Part of a small language model's weights.
Size: width 128, 2 heads of 64, 5.05M parameters.
Architecture: LayerNorm before each block, no biases in attention or MLP.
Training: 192M tokens, 5854 steps.
Each number is 500 + 40 x the weight over the matrix's rms, rounded and kept within 0 to 999. Layers, rows and columns count from 0. Numbers have three digits each.

# v: layer 4 attention value, 128x128, rms 0.171, rows 122-127, columns 64-127
# o: layer 4 attention output (transposed), 128x128, rms 0.15, rows 122-127, columns 64-127
# up: layer 4 MLP up, 512x128, rms 0.254, rows 0-93, columns 64-127
# down: layer 4 MLP down (transposed), 512x128, rms 0.225, rows 0-93, columns 64-127
v122:522520504504456558450538491465492467517521503424486477561577507486457518467512527551565492464426518517533515534533541516483502515461442518504463479445477481492512440417446497530540467424475481
o122:513513529447562512471488513535458450448495523518438520526442578495480522603480469476586491518625496504458488616451469562580482461515553485523491495536477513522584531570539556530454504528522513
v123:467489511466481468505546538469553446501573424468449455484537525576546489577546431545475435520545497501516515456505434525496555477509497505493486507530532453528408510491443464442569476457506502
o123:495482437464566482543556472485503558493478581502561604507537555446416452450487488482534539481486511617502454438448453492454440461515515522499455493496525476469518538443473426511473459539500565
v124:506521514445444517521437536583466514482547448474514524448514475529471553537466498462535489497414503520538550472562539524408506494532556526505455446483488459493523443435542528516530483508502437
o124:444505494428432469504521522432505508462482488515480458510454503526583456492459505529440553477530448533463459506463536430472499428531514484487488535454480510448547490477594529417517472488428504
v125:513527510467517465484512506488550476451468498519490459431481430464503465530538511594496487552529467595498502416480554426462510532455500494503494550515523520520490487474488482542577558487497520
o125:501479545462443483484476561533481560533507503425505463481550497500534460524528466529487429463530479518508425525424454507509495481507526544443579541513425535505542516511446398491518556441529434
v126:449482571453536514471418501526609600464459455462487469488420528510504482535475529516481542565542459483506549475472467512500500504524531473475535524537511486519516505420494513477541575517510476
o126:429403525482569536503474461516519480502483535523547493521496581471506498528494503515515449382474519483502473469475494470524488531547524502487487480436515565445509491507445462498555526442575460
v127:490484534488482537547481526420518495490501483406473558520456557419499441403529453438504474514513522491531448487556454505521509489450505510499522492551446485447459530490553558552528576457456489
o127:516532485543517468469527458474544499450528538527533490504535508499533509483526459523491460520500537492508557527424513464591436622513533492490515509426504524422440494521569537523378484523484472
up0:555488494468484511500436504524459603525490534481500505518517495531487585560528522480508522484511504507523559479462473510499527488492477520476496492545504565500460472494519486554464534464461461
down0:488517493535499439464540556453474535531430472492504546485539502514557541473456433519454494515475445544531532511505496436469496479530490501488461503502509452484447540512512522480493444460526534
up1:455539429557543525568480494476505513498520476524522499500514555529522515498484565547607470457563553475513515481521519521535547482479497461517455445570517475496445449506471493522551441455481530
down1:483470532526434463596508496519439475491491515475518546486487496518485478543433477401525549516548534468499548504526529561539487548491438454448504494477517486563479479550478492502478476495528507
up2:544443542507568525476454483453479509501465486555476548469463514404470481471503532517555456493455462515452504486547577447450540564572489514481465486495454516450520442519482518499513484488476487
down2:535524456508484470508572454515522472505504549501566481518468454531549547513437501487470533497489525463478469494520486535479478550477476512477482544500479553534499477489535442491475475520468475
up3:559524548495539516529549441420559473485525509439464544467500496478494554489497491522473488534523430508487435551460459504533467533475427488562462535504495478494492488480457590519444551432471483
down3:500511520493483476594439503510555551485597461472577514522514518575498505541527552491448487529569511487518493573498549477546465507482495497491494524494480561481511501512468539462547512436521445
up4:497497527565551506525446515541551531418477545578440460533491515517461435496532504571602459523504507535532552479537527498529578442492435568501431480519470443493446499537523482526553443472463494
down4:538535533554418521527545466483519495474463512528407490517478524431460521510466442550534466323567492440481534547572526526477405498481525487527572511458477473448501499524458503554481550489500558
up5:517522490484530480515499516475478489542477530509456567526539479498518510480466496449487431487565499504400440465485487478533485474526551562443468534524427552516457515466559506472499562478453464
down5:545552482507499552554536584521524575550532545419450552496441512607528476533422494483488491453532575453410478567532453541476470561509560432498565516543439540519487481521473482449492507515500510
up6:522447502478491527479556528533527420506561472502541501537492508517464499531462446489502455566454504520550481480446441497438580475454451420508469443489483531413485437517466564557523507540506454
down6:556505441506464488552511533559525552501460460503548482434551488455490412545478455527488478470466514491561452408449522473488514496496481511513520557522501414451589491492490526533464507461546481
up7:495538554472513480472493528477498535562494463528539473535489514505499475499498527530535465493482428463493469446506460495520564513503427518418501513524461522476476489543475474505504508460559533
down7:505510484497535449498497478487535461435497465493513563511481560531503500431495471456588509494495546499523513403471539488500521479561488542493528539551499480495503529533501496512592442520517466
up8:492474506514408627523503513555452502505442532465520466472573507466501580454484476471484529524504501529428512485488454536503558547593513502549495504584522447549518412447516515498523534555518508
down8:521479423526545475500473421524501495497467472509527450444416511456509539564501477525512443457539500545498492503480545509476497463455444529531508477481502497449493520400548556500520535546450456
up9:495522506476437539501492488519501460459515475569467496462485475491536550479595477441502534491443528499579510480511510560620456505474465481526629545489457480483472482538404484506487452495537445
down9:476538488481550492462472452474516491487553462473513557451517582483454526432464474503558457458541468547468486484474476513426596497485528488511404504446499544533485503452419585465535525556498514
up10:470567565480554526485519469549476467490520491541471549512532505504506496498462546451502526519442464479437526516453582456498565543541439473503487456495475504396521433536460476494480549480456478
down10:455535469523482432524511498468538515579481521476496443521481518443516494515508509503432508437494535550535499435536499482499466547524493488453519514475484481596467540457494542529516473522589461
up11:558461353488531526442503572509526541538476507439513491471455496451472497486534535503462437499492484431527533422538499505522463434505468517608479488595473465561484542408516528500538515479468505
down11:489424464532499460533575440512431540534503478472510503518517474485528503523452501491537499463540501482572591499437541453472442523589481482530492550527525448556430488552512496476556485480477489
up12:454513511539452478509419540519557531472465464452482564510431543553521488460499479475554527424412524427490548509482580505513501381513488537521480514541521494484480416470460474533460492468541464
down12:416421515540538586415484504564517571510441542489504469463471584454424497572605459518538429578526457626499457505497503494507521472467507547469478497539515496452450501482476445457581482435479531
up13:483570514492519475461530530434531520469491476506517519517490492490497544547554529510486452489443480441472562497494491477504488464549496539541477421536460524521465502462493574509555471507516527
down13:472460516494484448495541529549449523540529531484487516483532506463485485527444442448543568497490531519492430491498481510500525539498552449480545544503511472553497491507501456522506482489495502
up14:529553487483501411512408479503452472492416535534563513488439524447514567543543477533595494481588502484496521495505498440434507483498470567570506475413469494535489558539468511513460481442492486
down14:453451525570538509499483516505517511532560445494561470540410487525514551494464485544468485473407522543480484504506597535511507533549537456528456482563515443487451486435547504494517563465538499
up15:562476459570493481481514489494538438509494496537487557549423510453494506538564465590462487420498474434517461409557439508536478515467433438508454544479486483503476535463413541518479568491553483
down15:524467443557489552456570462393422505513457501552471503508516548452463414563537568485546531543517529511469407584488439471461506519539481581531464487462507519483537490450440485507471537473491473
up16:441491502486482437581529509519496497517528450563392474478506489518482504470535444463515514442508495539481575475440483539536525477451522508530457451475563463486518496497523488545496459445521467
down16:502508477533508472490469512466455480489532510510458472496528448526529462531512563470506487476531529510565430449522515416434508539551451447536477454539385486468471465470477551544467507462493524
up17:582483513558552489471350437598529458522487504500467474501451520473476596471530500539516511470522479442464557426534585451506487539489444536454503533544430524453457471508487503479433499471513469
down17:511488518458493509477436538531560498457453541454484505511503505417445480522600467534508536490474489433457415407525453454416490491552475477468555498439512501481463523519507432562574481552596446
up18:522538478503526560525505478491543515502485545545497530538525496461515548492497544508495514508492549457514544576571490572534519503513525475507512521552468496498498478487444482515503516492440482
down18:508462408445458488538461507483478452528485473554527439511576533474453492533559548485555488496495479540523515422417460489542533430520536487467517468523565472559535492484523506484448473505388498
up19:490428366560535484487531469478534513459506424481473462478393527529440468502495526466483532480551496578535546499513559556512488524432486627426572495537552528446489567524567525477576518475461489
down19:485527552555505440569529502577478583492499507500479485469421555424507454427457514517459569567443484547530513465549505463492511478566590493578595511504437496467429468484517464566547465551497515
up20:527442490480498490501489502495506473547486483541489442487496512483544521523494546541483504518426514535516481486529500590502514494532524502479509496516520526523563508497515505476453568476523479
down20:508530412467451504462500540510498492481499490557459506488530596560465541578591481488567503499494475495485495574484531471541526484538450504531562517525505509543482520517509515503529559463446535
up21:526471499495454529545554548515465450460518504421427451505479429475470468445538439457414515568471456502474493516451519572540592532510458462533479464479481489557519525496546521479528420519567497
down21:489383411402497492528520534462534531490519581503456490505501493542498472542507415602528503444479489466474508527520460571552519513540500483572541535451524416522580482520521519533553506504573443
up22:475499488519560514486537434492602482510514590522500532468595498499505495500527510502477567498403487515512483524461530502537511469431477414508458545525565513558545432489534538492453561477507484
down22:499448598519491480476518513562515525478504530474544522493505502443435559440449470523484473424505494448485520478508524543487505552521479539503543355485536464492519475436465484472516468514514465
up23:403485398560545553422550540484487494484479490441484467562584500538515463521629582500444553516469482531571455535540508550565632442524494467634425521487570588488404574499502570601492478453547465
down23:578509463520622509470517524480485535542511518433590519501521396530474488519511425416486566594518497458435470519510511503496476562481393555513406511464615510527531458464594543518589462537517465
up24:488447534501529504477489510515539468479436497490438512537547543498485473527509496564486552484509529486423451497511412464610489500486499540498459575535544489429532460522525488506515427558503490
down24:444477547508550484493510494486459440498489497516490510513488450551482536516468507524511428497495446541566543490482546494537504544499510466557556446522487487544427588483497460548463446527610533
up25:450506499535542520556490522560509483547440424546412488482505524504552496504495450568562468541486508536429478459506505516485530518491559490540484516443486510544464548455537470468459539459525490
down25:478484484493414600502459459542444518487473467471468511460517444509457511508518480556520477509513456487494507518514542505546526399492470487494495527459551527503605453444388510435522466495479495
up26:512452480482539477473537513508602507460515507505492440544510440501492480487526469521491513441518550593555539518457488498500500517509504493475500507516536518480523573483527450518448491503518494
down26:509520481561525507490514561505545504514501511497532506441427440482497541531547519533509545541486468470495586570552455532543474473520491458532451481491556530429411483509452534515482540551521479
up27:574446472481571497487477488510453512524490490537532488544501470503514465554476479517520438501528473490497465474476525490480493500535527444472508421526475487509496475451561542545500523490542548
down27:472552505540469510551506469498512526450494428521452542500513500537495454545503521512445551545464522456481500526499478466450454418525511500454545513574483549522498470480486458507480494483509540
up28:398505453545513483438477518552512483505470470471586452465404551484481483491565572478426532535542574568475471537527492533559441495448518575604441482509518472414509557529497547583502447566460534
down28:603552567480570580541478491502522468460542489482532523590469466547555503525476578546475500459499500507479446519524508512483515490504502481582453431467514519560529585449524491505495487448554531
up29:617519605498488490447512474555419482451467496482498474507485500470485542459484525535536574529550510513539482508509459466537451484483457536447587505488516502533580506481494525442483439506523530
down29:462470455491498513439535462530468461518527458518420544587515447433491403494507506400467494470463510534505462558462486529490504498464493494544430447519574514509522481524534498499501565491544455
up30:516474495504474542467411488462510513567449529497509534468465484512536551546503498464526480450478497495453517533359471507530497482547539590448582469469469542547546495508457477442515453461466486
down30:530535507472488484554540444456519458515512495523496454479508462520494519496458516462497510567452556468474576500511431498578489454448516426432467508560521498479472457475547547506523545487420503
up31:502497512538541628491541448497510602500527445514499451498503511500438606504473446521476506503529479549489493492482442529449414482508459531462541488509487540508484458471517498566458447490574487
down31:469530506473492460452504478541502452500445474470478503430591534566584560512469538574527541558501508520544487445497505473570523510456461463557492496454493473453470475492537506457520526526570503
up32:480491514457469569500477477522540570552507479392483485485463455502488591472496461482476559518497589525513475499499490429420480425400601580569467515518516428502533568501483439456478536529459489
down32:462499466535466531560461517512503457498454486475498481493499516424529530452401511540437526439481631500581501486543462434462437498525562541462497500496532472483545548464538527457503452548458475
up33:481550478495462585499482499428466525454467523524504438475533606508577466496494512405530531483539591433425569489484384515515502501483529454578533549513428609435576539518460439435538487517493438
down33:538481500553537383490492397512523481546498503538619535449501470514604560475446561494483532533512513512584526467481510497520503547510455494432514522528525392452427489468461501479461469562428535
up34:504493484440460590597588549485507476522505511484515527454597542463530483511508481522549534468501494484514512507529446563452544514510521486544433461500513510537488475469510456563458470456497519
down34:503546515488499542462568546473462545495494422456557529498415557453536488498544478504522446443468477487496475512577483533519525533480485426505531513439561459549462467513507516532414517462509507
up35:418512468466507538532502482501549485472486432465479509509516521430588519469572535477487450574402441507531466514492523491472589559490568564519509530462590460527513549468510519475606522458500454
down35:508494574494529482546463527432452424491545489473559441486535496525435487534431472522470542458545539547454435507520483534555448503459473554491548487493459535508482488476498497544490527518559512
up36:494562517495445529497533550588467497453500541495450582523486509567485520478418504443475474496449491505417473491456514485530534482465517516476492534480519476496513543507500473433559521582480473
down36:523452480465420465492521534508516552531470517403496525494528469527482453481467483498506625546541562479459465514507530540466482446449451495493518426510437480500447507504548497530518483543549443
up37:499541533486491492486493521453429550478470496529437422445509469494492549494479553512493521515484568461483534485476477523553513547496495474510544459465494434519516518492541526489502515512492602
down37:515485557516494521497489502458599477485536541467536474488480445487486530489552525448521443497503449461469461443564484528497484442420498559466464571473505546467504511459555559561487497465527530
up38:532483484477475516477547511491534512433518463472495475480478524465546510512509507508441547539467481474475408482597480485474540487464491553470435441535466502494512537459561493461517540502537463
down38:469525548509487445509528487464440431511543468549505464493508521519496472529447545519522523519570523510527482547535551551493539574560517471492537547514450465479525473509503580531502478465497534
up39:530461541557544491509552493427495540595547557478484536526481470501526457495532454426516544549441406474469498516581479515515484438378511453533516510509498545497508496486514551515456516497501510
down39:462506492519536394542432529583494464410518531539518443528480498480553529537430529487464496435495475526507548526467527464473477508553510463500534473507560509516458462510434459457497505507421552
up40:514558528524555460414530490537520432485490528491399522536477512471481605444547543525493484502537472534484485530487526540563531502492524499521556483546514495540511504478514487504455524558515522
down40:542484464440512383395548519514506520504450483513482551524471468504445539480558549497462516403433503518447476481488471537530478533494537532536509520480431546513527486480565478445576504572528526
up41:517435478496441477469513501538568487520515517474433508453562489519509546438467487527507516561533469470503460500407496511439602550534535492465476535576497484490501504458526599534516541491496519
down41:438485554484526516505511457543495523433558444513499550486457488450479536401461538475485528476491467540528560489548549516520491585477464474483466521503494469496488500509501502441567478534455546
up42:464509475456552525508523486518489453415444522525481500524475561534489440528550457510488554561552506476502567477490512487477465464463488505509512531541429524519454532527527479488546535497542480
down42:479447443528464496498469597547524500537473465499433467508525557459484451542531478486527497433507487545465514555510537510459515513457531521528494488485529538494473590542456442564539456456380550
up43:469522495486499482513509481496500520524499455537521468529488519526536467490474471490513477523500494465535418507497428506557481477516523456479504562489534515463489468568495516504462443572501488
down43:499429545454500508532484489488487508458521484518576463509461487469506524464451528498530439531518553485561470470464500486516454521475485488511508518534478459557465550522446484513487464549524517
up44:562459514501510516501496455487522459446523514541536535422526483438520457475521482595514516489470456497489508498465540528436635467589512461522416500479512532492538477493543442481568554505512464
down44:595535578542494387498506398541467451524596596483374519521551432470506518456486520514446479563549483526420460463454616496492610457538559511531456434493493538537441481481502526585501558475455503
up45:453482582467517483520504526508508494456427490515446516471432528513407528466503534463510463466505487519507443496494499533533538446482509529499521502569561457501468487517456495496498515595470475
down45:460534501494516520481523494512469515534538572576571523522507552495525536489579510482510579551505500540469473506551555561494446499475472511533542532367452543504492466503538528534507530598488518
up46:495461505480450536486458471485468606511510490496488460571512444509542510484554548536504509418585529502437470545506492573461533477618500562503566519555476516565419501465538508383573485527504491
down46:442570532595513523493489476495493521506528540518419454487502567551441484541488526493529506529531504506472494467556490482419557541448522438488463507583514484412465553446497520576435458425497584
up47:453478547559470480476427495525516499492484495478429508488508503492481498528578595543531473527515478434455496532436574500506449594502509485515503553490535475507487458492468519520420548533482470
down47:476519444457514489487465547478482620494447472512562474488503557471464511523524469548498514462505533547578511563532450459465424503454401515601493481504467489463506506473499557489517495511525482
up48:508551451490508565499465497434529499457524483485445491450428502473544524505473481499552501513515459578490450495501452478505456548499449457510506524507518547474562491426457508560609514470513536
down48:554545464520476455508514496476520559494529560505485482463533417521546533538375485510467545445536505548594499403539568474529465579501507576448488538541508505534493493502538478453526513543520509
up49:505400533535501492461540540436497397525502565545513524556522550509491533534488493428566480450432468454500484511526518524587535545445458528480475455495444415563547516511505445487491480494448516
down49:486482551586500530526537484474473568505557525505573512442504456557496555485483576447480511388441546470570512490513519503469526523511519476461489500471512361535480529538522573476495461542489512
up50:414446495501507478510455481466524457502495441473465503539535469528454427380554553544514572572485429511577443531534599559508564442496466486488496499489441545587573483499502472527497455500528462
down50:532508476481470469515442533475567566577454468431462474467418623547487494514567436512529548482447477516468461530524507486423545537485501606542477514497514520447584456424543559466493485512533537
up51:500468516504486500478580509510398538417520535506452473448465447455496516526514502517536510502510484556569496457502496497496506400519460509522530437573566454481579414484565510383473437463497498
down51:551500647422519442510523505499479430513514563482527466537437496505566513479502557465483460487553476473525508503508460581530481535557488506526520509513555524536473481533497461565463473482530484
up52:498433529499461510527533488542504494515516499484505514530524502457492498521543481539525511537537534512572470515524505508511496484504551474502463580524535490559524531472482538511512520517490493
down52:507493503526530515507480492490541500546506471484557471515381465481520463472502525499590460506464502547550489492487486506528498554516530468477458512481469484504496520439513525474488428524487531
up53:491472454511448508468489462580542503421479522490466479530555555525475446498425506496538464457484446458474517516534485495494492473515457488453500515522499437510551472485566488533481557547504544
down53:477533530454566505489512501483434527546440486485539479473468505508443481498501508477526497542501463531426472490511482499548512484543512462478553523448493490490541500535522530506511432500519496
up54:533536515540525519511443476480528485483537461477566480521542500491535460564530438565521451515513507518487528496476484505482579504548490482512535474522497506511460437527552501470490529507502550
down54:559468515506490481507489473453466552474568475491479491534488499536483476476416548499433532557530514519489531512470530520550485487507436492469457518471495495498504481537491466457474515496524448
up55:511470475506494447528373449450605491513524485509420548536529470463500575500559504531452452459498503509568500480542479506439489488501483508507504564510435498522477477513507523485501441461533538
down55:468512516477476492522508467587489466474540512516509455495499533494528426532483497501499551505446523468409427495555465539395609475505468473508535529535425480474480507429533503538562538556456426
up56:530470521498509513587464498575506469494505424478518501502501514527496420501510445478518525512450533453484517538518496494509486507492531487502524559444562504566467473483494482490536514454423488
down56:526547496526524472489506426513535500533441502580576534518476511518530492479529515464417489449515502523460452416497478489451496486541517536495380476457573518435508522472516480463502470540570508
up57:515500485433453485540495564448495479509465499488497510471570542427571470511568543481484478484551497518501531565420575449556553531532509544495586528535455519563505503501510475481460577421506538
down57:506533410460460464533507518467498472555480491476520449470508542413501510540435458471467502452529591527541558518514448411493558496515514461458616473559472534478558504449470508519524467442501543
up58:545435424485508509472552505527498500477567521511520466506542470479440551409564424408548505451571536505443510525440586571516564530476487427460462439510500519519487433518467450605459544504600400
down58:511556590478481401540501420508455471541478562475498523525547502487616538518466520495428491503533468406568573534416511489514471590540503500476540491525491500523540537557497449442551486517500520
up59:497484523484412589495497504521476471502531440410471494495405510560539513514470422530550471557478483482478539498424542562545489524518544531521521516456487420550532436528445554512531507490499478
down59:467562527491456447509491451443470443579542513431442580522535537471453502443503491481552524468521487487505562486543573510453499467505533497496548581483474518512526500495458506532507534572465551
up60:448535468479492503474526569473543482526477485534415453465526498520495535592512521424528514484509528504536572432539543496620472497522554477476571483441484520522493518510496485519533478518431484
down60:480531448503575536472502429490529434496601432493473588466439494481414474463517511546480469497569494529459502546466493565464507547511481537548433485505525561542510532515528521536451551412523532
up61:469552528497501528479543560543512495454449481515499577522498424493448479515454512508535445562518533530468595525450512518489567510511537562469528463529490539562485472427496512506495482447490519
down61:506562490492543459470509460386516551505399536455459503542472414488527499574395520422523531532480499524473546519453593519496529486508538599499513594503499519548500573525427510566555444466517532
up62:490555496454527500489477511536463538521467459577477433519559577416537474523495503555543499513415484407466494457507502439479511499514535495419528587521509506456457498484493457534475509495493496
down62:473471512509447497497458473482542455471553520412467573484430502575491527480493520472511536486612482577498521464488500533579434461553486467481532490491535488499543513483526473528550504492505550
up63:512498502549553502523512537520463505521580545493537441466470529539509525470596390399525497457560495507501443509473529504532470520549506531523421477487466544403501539513460542574485485518496506
down63:482558480469483474432510470462460461519446530509478520452604498510464500555563482458484497555464533539506524494445500490498463491533532493502557365507514511482546489643545490488495515524508408
up64:511507475452518551476521466491492442474539527571522540511475497485515490504505432506511522526531443560479539571494435550531496514508589491494446427488495477481434528504496507543460419529543521
down64:480536574483515558454488435422492465524591466522448531440471520489495518461537510462564517508485484490535533533579544492520480514453583477493560476529520430450531494551485469461483471592478529
up65:501471529519471510519497481470544479431526447477513482522498447479508487572510507454565499544469475481412508500498558483453526499541509498577509498520513458475530499508504439458492495475501563
down65:529437562492454411521409534519528492550485458547490541524560494539521473534442548497476467556537529518536583539485456498523436583460521465452497517489495597509544530512499495456539509472482554
up66:526450466519487506508509520554518500466526454515556564517509467490489468528463527506509495478505486500491555439437554516485543462524555491515459452493489504465491499517527445518453572457493553
down66:555436476522541511533483539528455482506526552528476469472507504530401502494483452540521488493491507541547470497538535489531447488494527475468483534432433550560476547494486471481499530452489533
up67:439504501552457509511407492485507544486502537523495508528523526529482455574509561491506519414515450502474552508461512493494475475604414475466499519499537534477476498493484548521497476390486496
down67:527505443419560510482470482452504481486558512539529492517512591489549572481503537535512485465509503469512476469487526583553491487462509497550505481487465412558540503486543498539514493530430466
up68:491548505561463538479440516573496464438483452493557482576502446493465529467496494459520484464486522517412557489431478474479528525486541479490538456473540485473433594482464519505546496499560515
down68:438467459529499548507493550493477467531521526487404530495528532501442517504506471537426424491501573448452506500494497516461455413475478508528567535519481530531473418466523530493614532481577562
up69:523508473484473499535445513495524485545515489529495490510478497503512534480493469467542471512540424477508500414427525477454464476423509511516480564435473484543519500499538540512503484450478473
down69:403498473524499426511467515512499495544477498461498453523475471488419496466519459471481553565545498481540485520517500479509479453540530449545512547525476460553418556476492515464463561496467463
up70:464519527373534581532563542485552479589454540591565543446538395519496471521431505470527491556433509530468448470509498500534510440403511494519480468470541487451562484529496511462489474523450508
down70:443470497461491570494417570492596565503511477442482510502456400571514501478444505531416536434526456454481446519489532472494521538429551489453528544484530537541451493452574505489504519496463445
up71:584533465552527537512468492515464476500481489569430425503531554478507552457488470510499452462425492502533491574545493488528482471484559425467502434490447515511501474493548488506501465419556479
down71:503457475519463542477468445488516506492519518542459446485441498498477532489473534551454517489523514451492560515427568527515512478562494522471458511445536462539541496499467475385473466527370560
up72:499502450443522492389547463476470452497454601512507537539524493428520492563550484422515366554562430491479512476485487496536500569450502487378501449450468492427479507511503529506581553484516513
down72:541503495491506453502479442458545462525497530572460532535444534456499570436458501555523540456424538465503517465456496511448455495523492486429542565485502613548474571502530446429503482445536513
up73:362506502430505550471375520506476482502516484506521512468509546494505522479519443536529518503472510466572527538471501448469501435553533460514530428450488504498500464521539469570455447548549546
down73:548483513468545447517460460532471512433517517515504490532450486483403520462519435429523493530501475488505526391463512540548487585468467443545525455529523531559470532515468509472508528495520414
up74:524460481456496488525438515524571525475512494518502495486548460445521513449501503479515486481511502501461533465491510524478519484528445540571576509513497521489485436452518529533523497520478535
down74:548473482560518451465490479481533522517513471534583523489468511516537540487482483456467518524475539480560480479519455512501414514524522482480501555495527470478519450439528490502434482522515429
up75:540513478510443484528522514426532457503522528473427493511461503495557537479515452509472515419478452533487519504438467548486521528514471510578560494539549547488430473449513517483478463478486505
down75:475515566532516516612519515527494508520512518520535545467503542514580554520519483526525483465479561492576503487546517487504467533521491505462542436501572498432538553535560499463478439468468526
up76:515582528459471448468438487487461531526448447549512519518487590497558467517479468413538481504450442484464525544483514481406568465544494498467479495538539578486534562499520513524548509511496559
down76:453491543468437432586496490488492524512448556481506457476496492538505431537490478510516495445543423531481535493484468566441466501521517468508529498509597567590440552489456527534545460502479503
up77:530449503538512551523512514491495469579543508468486476492530573423499457523483460501532539541496484539479487491512471481480543517496437452502575531445497560490510532568439480476524501427454463
down77:538504479481567525448453578503469447511484483457518457530527470457475502515535529494636485485479423564491489540461386464544559545468493422556542519494561572472512549487533553506458495472508479
up78:454494482527514498480551538495509445532475498520540480535504550564472519481509509449496481542517514424509466482469458513562543447505511506457481458494465460596466531554496525490477444524508491
down78:555485521490570510539513530520429532503425499516507469490467439477532478493457533520474530513503500529570565529520547497483444560486539481455528497520558469396505433438467508537497480460497490
up79:493509532565466495547459470433539457524505437519470504501499476422479545490513538448512436526464484521459490476518445534467544477495480460477480495523423531574531552557542500480476510468496527
down79:511463506504533496504469488459489476517449508513487529492528473441560469534474464484444565478476541504531496463477519500483534515522484428424481559511408524567503524492558510541516541546500484
up80:495422435492494539502554485499499577533500544494516525479515460552484507434473450479528509485444447457524511529473514467515559445498494550426461565561452539442473489535477453556528491470496530
down80:479527543523440505499519483495468490426547488477553486511466495461464492486486476567461535506536548526511484531507502504514424550466525508548533504523487518511514488540480499475489476499459466
up81:541574523459419471524480489525518487545472452442520580538438515454543454518452515455541452528505544468484402530520450542477489468495503488489528544530524500475544522514524454478508562488512496
down81:525532468481508484524536467452523484452474484512604492533516525566523495494550482534520568485509444536510558509463554465503512528512501532446502484577461488456523524523565502529538461550502498
up82:536500464523461490484437475457518403539536508505486461584518487441477514495527523511423515437502500509476503552557479549498500508549480550521504509549548460508466471497561548508516523489545539
down82:479541446553436581465443538517524527549406559552506439580466548438443512483540502518535519527429510496520483478440482526538568437516453526542441472521405540484512503521448452532492482494539508
up83:480542513504521500533509525527475438520472505436440506543494540524533493503529437486439474527438541475476494530586464494507562422521551517459525542505510480527506537452536502469512460455473605
down83:539495484485450460516460535447486467480527511557485540573527482524492521477508502454518517476550421461543505557501482467496454523532422537535549519549540535457478414481444472501499471569484509
up84:528560507446450518485438483545471411556476468489567482472549559472490519535379493480541519544468502465477437514491510538503514532462401502505566466511483542462548523486490499545460472540498460
down84:523514451524555463577520485506516524487513530442509468542462480484494549472462569551491496457488451491538525500553519491481522541489488507502519529530450528461441484521443502499492523455443506
up85:575478509487535459496546535526492459498460506484539590511553480425520550519591523525565480516449484470500446451481520491486458523572534477448458520542579486445547498496479539532430487492481507
down85:573483548437514471551526535570458498482527486465494471550425479467493566485515504430500486467455501503405498642510506484462511432396470537620533459509526534569474489508470582432522550429526506
up86:451434459529550456425452540541484531355530480514473488559538546423501499446504419467524522484521485537492480527496487469544517501464501507485512497508546450485510593535575517537548503504563522
down86:486530485433508509481457472592508487467513526509502515487481502401354492427520510537533549475503466477419469443533498509555518477471555540563513535540592487535529479519462414480543454521477500
up87:560531538490491510524463473522461498479557487496537457528412514558500459398441485523591573542513537461478543476456440480482441450457512507485521533540505488504542478557494474501551453482498444
down87:416479496529540496503548526456528521534487495483464542507564515399521505539518532540462504480538461520474461560493473500491537543498478521568446542458424472517535501480480477518506481529555520
up88:543582495505445516497618474429493533569504472496484533503468474496497493487510482467476536496475526563470552526494481504446493499558568509476568530482492514592544519495510510532451553531519518
down88:473448494516490490456495538494398511534508461461497472555455494576560536499500481485494507480452540526560536400518556524498453595499498483504535505466461492512459543481540529536542509557547516
up89:530450415477460534515487525468471447543497506497514510617437536438533445512534533520499529409536481495469432498461491404442491568510533476525480449446490561483533454448482503578519492529520470
down89:513485539499494569500427596493435435504457575532505420451529506495466444566415469516423478482480492444495489466489450532479459535462423490450438457520502437411515548502506455499553565404453531
up90:544447523535488553591559480476524520462517498513462520433585511485483464460443524526435551442447478538437527530535496473491505421515511491456467478463471558515477512514490523488445491472552540
down90:571436494403443497506507509505561487555536534508530488494470472519547457509509458415439560538401538435475481485429485466496439529532488526433540577504460489437459456484517505580500516572596488
up91:530477526530508535515488451414435434515437513592488449418490552537536446559510485495518560483516555522493487564587550523503483486491516537508547463461520562492499444512546522589463456531490484
down91:480487464442552491501496502560477490546509516543577513527498545470606460466511503509564467539505472505508439534469546444456498478527431472553556512499502457498518495451490528541493506460474547
up92:539443484548567478539499519511507471488455588526461460603479485414526539546507524532565425472519385493480542453512532486437544542543508530485507524506513460516446485582434526493470511506546502
down92:485454507500561472506486496502457534541499548511526450600529468466526567472474551491545489440452570503487497490490502527469510539515416509569568542561462605467482507535515499445490512561465524
up93:533470461489452471470596509529507499476506486530452533507504420543482458502533513475443514491505523499586536463529467540520522567573430562598513473633524518412463494496498510559493553461540548
down93:437594500530512497489534482468582457493498477487495480519497510483498473436454551456503505531536473500507490480459496558521491514461532509446438405451437553543512598501458505450466477480488476